{"num_hidden_layers": 15, "hidden_size": 320, "num_attention_heads": 10, "num_key_value_heads": 10, "head_dim": 32, "intermediate_size": 1280, "vocab_size": 8192, "hidden_act": "gelu", "norm": "layernorm", "norm_place": "post", "norm_eps": 1e-06, "positions": "learned", "qk_norm": false, "attn_scale": 0.177, "bias": "all", "tie_word_embeddings": true, "parallel_block": false, "init": "normal", "init_std_qkv": 0.0195, "init_std_o": 0.0, "init_std_up": 0.0195, "init_std_down": 0.0, "optimizer": "soap_variant", "learning_rate": 0.00142, "beta1": 0.95, "beta2": 0.98, "weight_decay": 0.23, "lr_head": 0.00661, "warmup_steps": 200, "schedule": "wsd", "decay_fraction": 0.597, "decay_shape": "exp", "final_lr_fraction": 0.05, "batch_tokens": 131072, "max_seq_len": 256, "doc_mask": true, "train_tokens": 906800000, "max_steps": 6919, "dataset": "wikipedia_en"}
Each number is 50 + 15 x the weight over its row's rms, rounded and kept within 0 to 99. Layers, rows and columns count from 0. The size before them is the row's rms in percent of the matrix's.

# down: layer 3 MLP down (transposed), 1280x320, rms 0.0498, rows 918-927, columns 160-319
# up: layer 3 MLP up, 1280x320, rms 0.0534, rows 919-928, columns 160-319
down918 101:54 16 17 35 49 25 37 46 51 62 47 53 40 26 69 50 58 74 46 21 55 66 43 51 52 30 43 51 17 52 63 57 30 46 55 76 40 52 39 64 42 54 58 45 24 59 65 64 20 25 36 47 59 39 59 46 71 50 38 12 29 39 36 47 47 39 55 36 39 40 44 54 33 65 60 44 56 58 74 57 32 22 84 50 64 51 41 20 43 27 56 74 51 71 69 66 32 39 47 28 34 35 55 56 43 79 52 56 51 53 24 41 44 69 54 58 21 64 27 30 11 39 43 30 51 32 45 14 25 53 55 37 52 68 44 40 58 38 47 57 57 70 45 49 56 49 63 52 38 46 48 40 69 42 46 83 43 41 65 58
up919 109:51 32 36 63 49 28 77 51 72 72 18 35 80 40 41 61 46 35 42 41 21 48 66 32 35 33 48 74 38 44 57 38 41 56 64 72 64 53 32 62 40 27 53 62 36 39 51 51 53 31 29 64 59 31 74 33 58 57 53 40 39 35 20 56 67 53 58 88 41 74 52 63 14 74 77 41 51 58 53 75 36 56 58 36 49 28 70 54 55 51 60 68 45 36 50 52 27 30 49 52 81 53 48 67 70 27 46 51 57 23 47 74 35 34 57 40 43 49 62 80 42 69 42 47 61 42 54 30 53 49 24 55 30 56 27 53 22 57 56 92 67 35 58 31 54 58 31 83 69 38 22 64 45 40 58 41 36 47 64 53
down919 106:33 25 25 59 58 48 56 66 45 62 42 34 58 52 44 59 53 75 32 64 61 37 58 74 75 17 47 31 38 33 53 40 54 49 64 43 53 46 52 52 50 27 81 61 41 25 42 19 46 44 45 62 64 68 38 61 52 37 56 60 53 63 55 60 63 51 53 52 47 51 65 52 30 73 68 25 35 50 34 38 16 31 84 38 36 53 56 72 44 43 50 86 46 20 60 56 35 50 85 51 15 71 62 22 52 63 82 00 56 58 39 48 59 59 45 40 24 37 54 52 49 38 45 65 49 47 32 56 16 63 47 69 39 55 49 45 32 53 58 63 41 44 59 39 62 71 72 50 70 69 53 42 51 49 59 34 41 55 52 50
up920 120:48 62 71 66 20 31 38 09 51 47 47 50 58 57 28 59 73 49 55 31 68 04 61 41 62 60 67 53 68 39 50 76 45 63 75 68 38 52 52 54 35 47 23 46 43 67 66 42 62 42 66 56 54 26 55 35 27 36 31 38 56 27 54 41 58 57 73 43 32 59 50 63 49 44 49 34 25 54 61 51 54 36 53 19 40 64 63 48 39 55 63 38 31 75 36 50 54 68 54 56 43 21 44 53 31 64 42 66 39 49 92 52 25 62 48 36 32 14 37 52 41 52 39 53 70 06 40 66 26 50 06 66 43 67 07 62 58 49 36 50 80 64 56 36 34 60 62 33 37 56 55 71 67 35 69 50 42 89 51 59
down920 112:51 26 35 55 39 61 33 57 46 41 53 53 69 55 41 62 36 51 73 74 37 76 66 22 53 75 37 56 49 31 44 49 53 41 60 77 51 45 83 52 57 55 67 55 40 31 38 51 76 68 41 54 54 58 45 54 43 49 44 49 40 10 59 60 41 68 56 62 73 23 39 30 38 62 74 81 20 39 31 58 73 46 15 67 41 60 61 67 53 20 39 37 55 35 31 48 65 40 42 21 20 57 48 51 60 50 48 43 52 43 70 42 50 62 50 65 39 66 51 53 39 40 25 56 70 62 50 59 56 60 34 42 31 86 65 38 53 46 16 37 43 58 50 10 60 66 42 72 56 34 35 43 58 45 36 54 40 40 50 33
up921 090:37 43 87 20 19 66 59 30 68 35 75 38 36 70 64 27 68 48 29 31 65 68 59 53 58 48 42 53 59 38 67 37 74 30 51 62 53 56 45 51 28 67 48 61 37 43 78 52 56 75 59 43 68 44 77 26 65 11 62 45 40 41 59 53 54 49 56 33 70 19 77 48 58 52 28 52 45 64 71 72 60 53 59 33 33 39 27 47 37 42 47 77 61 20 60 60 61 60 41 68 62 78 28 64 48 40 58 49 51 58 69 50 34 61 31 63 51 59 65 46 33 20 68 39 22 59 51 30 41 56 44 38 58 84 78 53 65 41 45 53 40 59 72 43 47 33 45 43 64 71 68 39 43 68 56 31 36 58 49 51
down921 098:67 28 51 38 81 30 05 52 74 54 74 60 45 70 34 67 35 57 44 60 55 28 39 46 55 52 25 56 53 52 52 35 39 57 74 41 43 25 41 44 42 51 55 36 62 66 46 45 47 70 71 32 54 44 80 48 66 71 39 24 39 33 45 58 65 64 64 36 28 50 38 48 68 49 41 59 39 74 28 59 65 45 37 45 72 45 55 50 51 29 45 27 27 37 34 37 46 45 43 27 96 58 84 25 53 41 61 37 55 66 36 41 71 51 56 76 45 40 59 43 50 53 57 35 65 48 20 25 57 29 53 35 54 33 42 59 59 63 39 56 40 77 38 61 39 50 71 70 60 49 56 46 37 60 47 65 62 42 51 77
up922 097:49 59 67 64 68 30 51 59 61 37 46 56 55 39 49 38 14 56 36 55 44 41 49 53 46 42 53 46 34 51 53 51 61 51 36 44 60 36 47 55 73 24 34 51 59 25 65 42 51 44 63 71 61 51 35 46 45 46 40 53 64 82 79 79 41 42 71 37 65 53 61 50 40 79 50 61 51 50 47 54 42 66 55 45 99 28 27 84 32 56 38 36 34 42 52 50 42 23 56 71 62 39 58 46 54 31 61 52 47 20 50 51 42 50 60 21 81 35 51 26 83 33 73 50 54 47 31 57 56 35 79 37 34 74 51 22 48 56 63 43 34 51 39 51 64 37 26 45 55 54 32 53 49 41 39 51 73 59 38 46
down922 089:48 44 29 51 46 71 42 53 50 47 56 31 54 32 39 67 61 36 54 39 69 46 61 48 49 52 33 47 57 61 42 49 59 24 37 55 36 51 45 80 55 50 51 62 57 62 46 50 55 55 44 36 43 68 46 75 58 55 40 10 65 49 36 31 56 55 23 38 36 56 48 52 57 47 49 62 56 59 48 45 70 33 67 58 24 80 47 30 68 47 61 77 65 52 54 70 47 86 66 51 61 41 60 62 39 52 26 35 51 45 47 39 43 23 23 62 35 59 33 60 32 08 64 38 59 61 59 52 70 31 47 47 63 25 65 52 60 35 33 43 77 19 36 34 29 62 59 74 57 42 66 35 39 36 50 60 66 56 50 38
up923 100:61 57 71 70 56 50 27 51 44 67 17 47 53 67 27 56 24 71 56 30 37 55 64 34 50 65 48 77 46 59 46 52 15 44 75 41 71 44 13 65 63 48 77 39 51 40 58 68 59 53 53 59 71 51 59 59 36 48 27 51 55 47 45 62 48 65 62 51 61 67 38 39 43 60 39 48 54 67 20 50 72 49 54 67 99 51 12 53 41 64 37 57 45 40 63 68 82 37 57 57 53 54 57 59 25 38 61 62 46 53 60 32 53 47 55 27 43 57 52 68 56 30 63 35 42 51 50 36 19 64 65 55 34 72 49 23 46 48 48 69 61 37 60 33 72 58 13 34 85 50 40 49 34 57 36 35 42 42 58 55
down923 096:49 41 72 72 27 55 41 59 65 42 82 40 61 53 44 24 31 33 80 64 78 19 65 51 57 64 65 59 70 43 60 61 80 35 44 71 13 48 38 50 41 53 56 92 80 65 82 48 31 64 49 40 58 51 58 34 52 55 50 57 67 57 51 41 69 63 74 54 48 42 54 26 48 65 65 65 54 79 41 45 54 65 52 38 42 66 59 41 54 57 38 32 49 40 70 50 49 61 65 89 77 62 37 40 08 72 61 40 73 46 27 19 37 49 37 43 42 43 58 49 63 41 59 54 53 45 52 58 53 47 68 75 52 59 44 42 53 50 36 38 51 50 68 40 64 55 71 52 78 34 44 51 66 47 52 60 71 44 52 65
up924 110:32 44 47 57 62 53 63 44 32 77 63 76 49 45 61 20 50 62 39 68 65 55 77 33 46 64 96 50 51 35 39 68 49 55 35 49 49 61 46 52 43 37 50 79 31 51 50 39 38 51 64 30 48 73 17 26 62 35 61 57 40 65 51 47 31 70 41 66 32 70 61 33 46 33 37 48 24 55 73 53 74 50 24 33 44 72 35 44 72 69 42 70 43 52 18 51 28 46 43 62 51 53 56 57 39 73 72 38 31 91 56 48 39 36 39 52 69 64 61 71 27 40 40 37 71 76 48 51 45 66 58 48 58 39 72 52 63 37 49 31 45 69 40 44 62 18 42 43 52 40 45 68 76 42 51 44 50 48 51 60
down924 106:63 43 56 56 26 60 73 56 48 60 38 45 75 52 29 39 35 57 33 36 47 55 59 15 42 65 61 56 55 72 36 47 44 55 61 80 49 64 81 60 26 38 55 17 53 63 49 40 46 58 51 50 31 34 49 16 81 43 29 68 51 61 39 57 68 54 41 49 41 57 77 54 65 42 39 57 56 85 41 22 72 49 57 39 62 88 51 55 53 63 72 48 41 48 21 56 67 50 68 55 57 26 58 45 84 75 32 65 41 62 47 50 65 74 48 31 64 39 71 49 57 50 75 65 55 47 29 45 58 53 54 42 19 36 70 59 46 57 58 32 47 53 26 57 73 52 50 67 54 56 42 61 51 38 44 70 30 59 44 50
up925 108:26 45 64 60 72 56 45 40 47 49 20 38 43 66 19 75 50 49 41 32 47 71 43 47 49 43 57 65 12 31 41 62 44 34 70 34 60 29 48 55 58 35 33 61 75 48 39 55 29 41 79 57 63 38 27 72 50 40 54 62 54 45 73 68 66 75 43 41 55 66 60 32 36 67 55 65 61 47 43 39 82 44 41 63 54 20 59 48 57 36 63 47 47 54 53 70 48 26 79 34 35 21 30 70 27 41 46 50 46 59 38 57 56 64 51 25 51 41 76 31 36 43 65 65 55 38 49 50 49 09 39 47 56 66 35 80 24 51 52 50 49 60 12 51 38 51 36 70 69 43 70 70 40 53 66 43 46 41 34 44
down925 109:71 45 21 18 54 57 24 52 45 25 71 67 64 55 51 52 68 52 48 51 42 41 66 40 68 42 58 31 65 61 66 54 29 45 43 26 51 79 43 38 52 61 42 30 41 47 62 66 48 58 54 54 49 05 46 05 32 43 53 53 48 48 68 53 73 32 56 51 64 57 26 63 21 46 63 49 68 54 50 43 50 63 02 64 34 48 33 71 56 51 97 24 33 53 60 66 40 56 38 22 56 53 35 61 15 45 45 48 67 27 48 32 46 26 71 34 38 59 70 45 38 54 59 56 29 48 33 56 79 67 28 35 65 29 74 59 43 65 13 56 82 19 63 52 61 73 36 62 42 24 60 68 27 49 50 59 47 37 56 33
up926 072:31 61 53 51 61 58 29 57 36 42 42 58 63 78 39 55 59 51 74 58 33 68 67 48 57 56 57 66 39 70 43 15 28 80 46 31 56 66 37 59 31 69 40 62 38 67 57 46 64 46 53 72 30 45 73 26 62 74 49 39 46 61 70 72 34 80 53 28 51 18 73 59 36 57 37 57 64 61 52 61 80 53 28 52 52 55 53 57 59 37 47 45 45 60 74 17 35 29 46 52 31 50 59 36 64 45 69 56 43 65 50 47 67 30 52 59 75 78 22 64 16 45 74 43 48 72 63 58 27 58 48 60 44 48 52 44 23 62 38 56 48 67 34 83 42 45 70 44 49 58 57 68 44 37 68 68 47 35 50 27
down926 070:26 39 66 59 57 51 55 65 59 75 57 43 35 36 37 53 33 49 48 56 58 80 33 51 57 47 53 39 63 57 38 81 63 65 62 54 31 42 53 58 53 54 55 40 44 52 61 58 57 70 55 57 53 62 72 55 43 66 56 55 66 51 35 35 80 39 70 32 78 45 42 56 46 57 57 44 56 46 43 50 57 59 60 57 62 22 27 46 38 55 49 42 63 57 54 58 59 83 63 48 34 54 54 75 77 58 55 46 48 47 51 66 56 51 56 40 49 47 25 71 69 43 54 46 38 44 39 56 68 52 47 42 77 79 20 58 70 54 69 35 84 78 85 27 78 23 53 35 43 37 73 43 52 58 57 37 42 74 40 52
up927 107:55 38 19 37 37 55 66 50 51 79 75 66 47 69 42 62 52 39 28 53 46 39 49 37 37 53 87 47 47 61 44 49 64 18 59 42 35 63 55 39 53 65 48 64 64 61 49 46 24 62 55 36 56 41 63 42 54 45 32 43 67 42 53 63 64 54 33 52 66 36 30 49 89 22 38 55 54 59 42 39 44 71 54 41 58 14 35 34 51 39 63 44 41 77 65 53 47 57 56 46 91 62 35 49 60 90 47 44 37 65 55 58 51 55 62 57 46 52 39 39 53 55 67 41 72 32 59 38 37 54 51 47 47 57 47 34 65 27 45 47 29 66 53 60 48 52 53 38 49 53 60 27 05 38 75 50 11 35 52 59
down927 102:38 74 16 42 50 51 39 38 35 55 93 39 44 50 60 53 19 28 76 62 49 60 32 74 59 73 35 59 56 49 49 34 46 70 39 39 41 70 45 65 50 46 59 53 27 45 46 58 68 65 08 75 33 50 43 47 47 58 51 56 28 57 50 59 33 59 54 45 51 51 48 63 63 60 67 66 43 71 36 79 65 40 63 47 40 34 42 36 86 58 46 44 39 56 52 49 44 75 04 73 47 57 39 28 74 53 57 62 62 52 50 43 55 28 50 43 36 48 27 26 55 57 36 51 63 54 64 61 45 37 33 21 38 40 35 43 53 27 31 33 67 19 74 54 49 38 69 49 91 44 45 43 53 29 61 53 84 45 66 54
up928 107:26 46 44 55 71 39 22 48 41 36 39 43 49 87 60 56 36 47 41 68 78 66 31 50 43 39 06 33 59 13 36 48 43 60 51 51 51 64 11 44 45 35 36 32 57 34 27 46 68 44 45 47 35 67 70 53 59 73 33 63 38 53 66 61 46 63 50 53 68 62 69 77 47 51 36 43 89 61 42 40 71 30 49 66 40 54 66 74 36 24 58 57 52 56 49 40 85 36 51 50 37 62 36 54 84 24 39 39 68 50 65 65 19 51 60 33 54 69 56 62 43 37 70 77 61 34 35 48 32 54 49 57 46 47 43 47 52 56 23 45 51 51 44 32 59 77 55 48 56 73 48 64 44 84 55 51 33 55 38 39